config.yaml
n_head: 5
n_kv_head: 5
head_dim: 64
vocab_size: 22208
norm_eps: 1e-06
positions: "learned"
attn_scale: 0.125
init: "normal"
init_std_up: 0.0161
lr: 0.00118
train_tokens: 325200000
steps: 6958
dataset: "wikipedia_en"
Each number is 500 + 25 x the weight over its row's rms, rounded and kept within 0 to 999. Layers, rows and columns count from 0. Numbers have three digits each. The size before them is the row's rms in percent of the matrix's.

# v: layer 3 attention value, 320x320, rms 0.0403, rows 79-125, columns 128-191
# o: layer 3 attention output (transposed), 320x320, rms 0.0423, rows 79-124, columns 128-191
v79 102:486519481501513510499495475465549469464506518525486492482523505498494499523462492446442490500496485506501549504447482513496478498495457484443544495552530487522535463497508555533497555503545496
o79 099:518493512499509506510479475478455485516463478504515534497494531510465479489493495491505455477533493484502466464499519498492537509556484520540500506470516523470516503489496478449482525502490501
v80 120:494488496504520513472521499497524493515492483471480533475499479526494531520474502504440458481462533519455486513524473503493487486485554523557478458508495512466512453504518486528482496469502513
o80 111:485526460456485521533505506499487504486469505543504464505494519475501504465490502460525543516547496484509520512490512512526485461498480471517560462501489525469517539513447445506492512500544503
v81 101:519477452530534477485518529511538543543489509468488510466504473513515474526469499496481464524531511493489463493456468482473495508471480495495555511484483460502491511510519510538453520501502526
o81 096:477490530497478534514520531484508472489472466540528509525508504488487547479520437467532487542512526486525561516511493528487495483488532508496461456491481494468478504496520502491519502494478467
v82 116:503473535510508486519515492556518483482504479453485472497530481529519475497526509489591495509486508501470488515527519503430517525535501526514511545496495502506494530480480509495451436492508502
o82 113:475516520468457522456488490464523543497503511497500534501526485485537488487459535537446494517473495482499475489465496497525508499491465454511484486532527531531449499506518476492504467464482528
v83 101:484502496499473502476509481476484494484519519492509498514505501455496537440510490489492507541565496519549472489480526486503529467473512509533508495549459502530481473489481521531501456519525478
o83 102:515506518483481509519490493498502466509492468487529512480503492490513445547532483548483487481488508495476494440494456495514490576516500510501462526482508526540541524524520509463509528495481493
v84 112:447522523487505531526538459501491503464495482470495499528509509513482535489485513497445499480431502523485524512529545507499529514514549530538449472469505512481513490467479498482593522482473486
o84 108:528473471488486488471513516505476488549487538525520512509536490460523474500498543488543562526509493506478485470517531508514496468493483500534493495527511502539481523509535465507512491531559509
v85 082:505504488492531527494530501511514481517471486497502485527532534519497508532514497508501507490525496508513540522511472494530490487496465512510525491533490516491505481519485502523441488540523537
o85 074:486506487510495501502502495490486496477405481493480499520481480493500510472486502500490484482503455505491486524496509480486507539510515500485497515490494496491496500449484500483504513471475504
v86 091:449509489495464511489489501503474466494500528521482490539466505521482521481520497525511532496539514523498527500516474500491489460513540485521484496491511534516495451515473482517488492516498522
o86 091:516489483491487506528494465481448526491513475504480501468472510508514485484532517532485508481497505510499507497515506537545470549479486529509484523491509521491528520483519533508535513470511531
v87 109:526492500533506466443488487446530508495507497494502531543502516446480462517530509503549514496505498509536461496524525482449561478502546494543488476474440508466468540471529504541488476505502490
o87 114:526503509465510513512490499506468475496522493480523494469527491510527506516536474507447471536483512500465480469470489511504443537502506503493512506497517552534529504552471516445473516525490466
v88 102:516479527439490488500481476426529511506507462540479468564502498496506491513484511471451520504482496501533491480472531501534473524504485492485515500527492468529492504494518528505517511509488484
o88 103:508523533501512487488504520495507514480507522485536523443514507485475493533504511514502487467513509490440460457505503540471513486530490472556495507475504544523509490501494471464510498522485511
v89 109:442527507527472500511527486483499487446514527487488534507497524476516501499497522503531526515487472529524478494522543470498523518488521498485508521486477560501479549461480492486495495479450508
o89 113:550484527507483515480476480498477496529483510466518547493519461464542466501503500525479490511484507475486483474449496484494509495528495513533511478493564536512525491537530472465511501506563471
v90 110:484497525497477489502520471524501455505508469505477473545477520462498506471514501478527507497471499515523509514536503501529507500508527491570499517517467498498498510478514537487486512452503507
o90 116:529483533481526516466479518485513490516502528506518506459523484489514447535542505514486513494506467507465455450468485520489490512515524475515482496491531544554488527541515473490489478515486460
v91 099:547481472520512493496504526496506540553502504582506538504457493469473496523512489496494501473471492469473492494528472519499486495510519449469470442441527485493501535460497459494519487530498495
o91 094:502498483519541491506528492519478460494507509493512455520530517531457520503468515419492520529526505528510500558544557496498498433462493526486494497496499467499484472516498505538469546509496499
v92 114:506494408491556533531522479554489479493495497472479499527508486509492533481511489479471474523506523504502508510456500506537458497499428528499531530549529503515504479524496514488487510505512502
o92 111:466470559487464504474485531473514513543505492564524491519503479503526462503480485506544496481489499474506530470493458489477532480521542493478451503486461490515467499502536473513493468484466511
v93 113:512465510523500503526526503582497468527501460508499467479507536476495455472550498504576495493482491483502534502476532504521451514489490473494518502480490514503490542479498511482476474487521498
o93 105:507513506491499516476465529494546545510519516480502509494495472516509505532491464501471508482499477494541449536503444461484531474504524476473501482494512474520435472507520477528449465485471511
v94 104:509488455506527509505499487467515479545508500502539524511487496498478496475501501515471483507511495496563456482466489523507520460483452493480491455544527489500512472507510515483529543520510471
o94 105:511512531523524478494502520497484472506481480492549470506514488532471494554516465459505470532509474515502500516514471474481508520505513522461504545452498486505491483516503504502514514499455484
v95 131:506500473490479489521493493492514538527503482501485460510498505509521503519460500503432523495506506492511522512446469504538498504504475501500514513476502479481487477556516522512505537529485506
o95 123:510458503486510508491513525476478493482500482533461542479490521476484540493548465519570491493503531514482498483514523533476502506472555528495483498521471516480501517465518511503531482510504480
v96 105:465529462552473504498523495510549538503489505451503482449492482505529476531466502497503511539496529501474483503519497493473498526529493481511559548526501500505550471468496538513504543489456532
o96 104:523452519467487527489485489507521486491514503513470533515506522472496486465515520521509483505527483509543481469454530511502518486531484519535507470522541511495507521504494508471560447506543447
v97 092:518478488513496480463462488442499535541509458477524451508510517487521491523483526498515497495498518479505490495474523512496481525501485519504507514519491468489513537514501503496558485491510481
o97 088:496506488544502483511516514509574526434563538481530524475488496502481512520533507479497494490514498528497473480476476506511520516487483463480527487489519506516472505501511490500536501525491499
v98 106:481516494508477531487512534513522482484485502532455549546470469523496532483540489475480524480484510512458493492561543466514485513527536501513514490445520503504512510489518481484488502551484512
o98 101:492490492500488487491495498502448490507494522509530456522535500502479499473449510492487454474521494465499527536484497548476500458459490501524452490470499488475491473524467478558471520472489508
v99 105:485500475505556479486526490536502477534501505480511528559488487494507515495510494503506486513504509523548487494486472483454537427503504534535476489516452496507512441517506479542482496567482484
o99 104:508476516500478504518504484447445489481451476501495486503523480491504485495506492492499486527481508495439526479505502558509472527483502509478467544462492521520513527497496531482522543467454492
v100 109:522514505481462535495480509503499543482506517536499469505509483471485494513493503467513542475491500492483477483550511517503535515531540437548524555426494471478505542495511487454464500495458515
o100 105:482491508503507491466530504530539468517520493488516494529541527494502511492455507496479459471496503479483481520475518485509497478504491504529473464515525534516483439474500519508494506525566504
v101 100:445509455516458492487512479524494488484495507449501464467476517535484462482516499528483486478497522525503508505483468499483514517508531510538493475470475516492521471518499520485504522471505514
o101 097:533492490479491511490494490463512510526498470534488540492492497459501495473558494509519536511509457525486495481485522524546512538502538490505505485526511522504516530502532485503541468493529495
v102 106:486457417511498517477512502508526484492503474494516544503517526517512510476516521514506518529517495507536501495438513510505499521479470532504505486595503490501481534484510530456512478496509482
o102 107:468569519535503490543474489468546518487489526490546491518481481510493495548529468475499487496498443514507506533482471461482537519492531450459538501448505493505510503544498452526496485491472504
v103 105:539489488527513514505494473498501539531504515508503494482477501475484485515485475490547580515528516485515451505540507539488555495531492442526503506525494475509501504453519490461477489471468495
o103 103:486529550488528499481509501509533457489530505485531476544546514524497500523480525480460483543488484522502485536495508457508483482515471494466499490504547528528495483505490530479518488524522515
v104 101:466492550486501529501509490488463446475499472464500503514516512514487494484555509530510488469504504516494510501548532492543511507448515537554484493520500515491462459531515480480479509449494487
o104 103:520533494474489468467492520492522532528482499514529519457428471498527469514515470508479492508496457498485478496473447510477483539494508488471526511477495538546503513519480475511493497531489495
v105 105:480521546487534499485517470535482500471510491452469529510525536498473524498497512492499486484467498544501524509513561524498500505501563511518499499469507510449508517492515491504529485429494481
o105 106:519479490480486495479494538510495520561475515528539486493514462447534457519504502493540506521496508471478469471481471443529494484514484477508485482532506524547472510524513472485461503538547474
v106 113:467500517511502505526516537522504496455501474492463496511485508536484502493532500510453498492483490527478520518485530480567469526486513517491514480444505503497501513520508505471515517519507507
o106 110:528479479496489499470507517481479525577488527540504514499494481492500509490511444486543539481493496489517506519515505506456512466452560489485475464506462481500470497501502453558474470490493510
v107 094:446513502484481475514486489504473485501493509532516458493503464523540460487490463555494482504484505513502478480488452473496488510458501496510523516499507517500496475545510525525478520469494484
o107 086:516489510485500489506488502476513507509508500520492526463480485498486501505504456492508518502495493507495492489493515546488504502508531483503484513498487506519501515501520497518511483520507501
v108 097:465486562525499499471480520455495511499526506514523517503494535471490476528492506510493503479458504510490505500534534484561514517478503497472526495484468510503462543486503495518479521491495502
o108 090:567506485454506488540498520538463485519510518480488501458483488515516505497509475505504501485519520476494450507523485482468438481500492497526507505489514500520504447516466501491473507508518472
v109 115:482525499528456473509519481465494548514504526521484473501473505482527503483485509505536511497519483493541453496447477514484486497519528487461451477460510516520503505468470537486548519519475510
o109 113:516469527534499513510497495505479442491502482452517525489551511477467507517509527506470504531474528517472506489531565486550534504501492524531517503513540488470529508487535479491537482497527480
v110 096:502513508486497574495489536494499512518483519531493444487520544514489514489452499466477531489503503501491505517531475484552501523537503495525505484524487523487460493487497481495456485511481537
o110 082:482506490516527498497536491529495483503402496500483507521486502481487518447483522490499509478497482494503503526510526471509521487487489489485522526499506469466521489444488503506499492479520506
v111 092:497511502481496528518533518556535483485495490491450499499495533491483530474518510484495511500502520496486548526485501493551432532517514501510526508496495518479505522469501505508455464499512542
o111 083:490505503502494531503481504492480515499473513515494486515514467491529471497480513502503501479497477490494485475481486465473500480518528484507479483487499491500497509503497475508466492484501506
v112 130:478511475454478545509487519496522475478491493498474513508504480530499531470507502471432491521506516509483533509483513477532485514463478545524547515522533483483526424541509542522455537540548497
o112 118:494491495475479503505490501502484518504507486568494522477479530487507487509511467553543463457534499472521519463492486554468493525499512513511469502503443526484509532490481506501507490501484494
v113 100:517498496479497549495482546517524530521486488517493461479544513539481517505439512454481505499500503491466541522467492504560460507526456506480489448525523487530515502513472511482491492542511516
o113 102:472513488513516498501517496531499490519472505506482513519496514468492541477471531507521512472508469498537498532513511485510536488490496497497516505508482466474491483442493490524528481455503528
v114 106:491499505453494534527496510555479508478491483494482484526522501487522493465522499486510503511516498507465523504508510489498523494483505502525529521461512494473502523505485490477486449513481504
o114 100:472501511554470489485518491498530514508501515504520524510498492475532513511481489521491490463471481475494490486475481490509533516471517497488439526502488506536485490472534499542518486506508507
v115 103:522509493464480499514479499525537537559501504502485463457502459554520501479464500476475484509520509485495501508451426527472433512514499472473512499500564458501535494525525534518514531499512511
o115 109:459495475521499518514500525516508498473503477519484487521500543500450538500490504510527492466520520506527524516524535495526532481521502500512513475533461459453491494458491494511498479477501527
v116 098:492452459535534439498516499475478501490507477465482501513465527469503463524509503540505471497513489495532504481470496510508542508503498523512494487470457526483470488515530502482510524438492490
o116 106:536509537476526508495484506464499491508511516513492493464482473515499486507563468484507543531491501519469515498498486495504478497481552479469534485485499529505509529525520490522483498521475475
v117 097:484519486531475491476492482488496494481502519497522486461501467493532459516534483539514519538511525537500471483521535498442492488494519480536512523474495500523484538517501512558510462502501496
o117 085:507489487458488498507484486489501516482546487497506516491494519493487498514513484525476471488495519504499497488497491537504493521505493514515491498531496529492510498530485504456505502502503497
v118 102:490512531512481496504480477488480532468505490542523505518481535462475452505494515524530518506466475515489506499506531482501568523534506474485469475470466505503464544469495484494541457506514469
o118 091:541512486467540477506512481518500491498536509458462518478504493508512505523525515501460518515479504509484470518505499472524460498488520497484527515534512516499530482518499531486487516517546527
v119 100:511477504495521525478485512475477474457513511485476546555523520454490475527565494499533499513527483501510529493503516455512516470473482533496502469494467545518457524510503484517427496498546510
o119 104:508517507482508497511480475477462503521496485506501501455454471548530500478507461518463485492472505474473525494500479519486475529492517508486502529469489524498522485514511521496472514490440507
v120 118:525459466524505471510501512461460509461503508485515524499489526525532497560481502517512496513511503489496509509500450489478523514521452510496453541511514502511463480496485490496483525484468512
o120 111:494481520500506501486513490494501501495518491518437509467491495516517527428525508518515536550493518539512531478508536532517483507498514527484538495548502510480528518536521520499537471517491481
v121 100:466521522527490490484504474525461513495488533513498500492473481509503531469501508522503496514511483532503485503502536506484482496505523503485465499447494546503510528493478502549565493548490511
o121 101:508499454494462523550513504502478492490497487493482485540507522477504496484481517518509514497498562481503540507544479482526494509494481550501478509529490470452502493477480491509494528470538511
v122 115:522499499488474502550493536459494506520503463496488467517497502506549473509486493526533514483538525485500502499503447481468507509507491491516508508529504500520468460507517516486464500510461525
o122 110:453504560539501511480499444502503491453506507483489532498491518525490515487505510544463455520483429531493501492492517556507509502484498489491507552452540495481523501496507481516524474509464491
v123 109:532499471531478526514473534484504513532504534553498524531481451459505475499506489494517518493507481460479461497520500472493488494504497434486531500495481478498527515495517483508429494565477526
o123 108:461516513515505497513506453520478467468499462477514486523515520533485538511458489496451414490521494494526519541498486523465513486485489544510480524453522487473481468485462524512489522496491500
v124 102:503480455459494472498484519494493506511501458502504473480507533521518491494489513509487499529516499481521530494475473511555480535507468506515453497530552495514500464504497527473528492516521471
o124 100:502537490537542502532507507485566529465527540506487509473443513512480510528561501495516564470522482546513487485492519483487509504473534494471545497494457486489514546511490511554524469509472524
v125 118:494493439528476509496495476484503518512499521478503519537488506477507481529488513488508455501502484483533518494460504503464527518506478507476528511502491532471514462482517499514505559496487513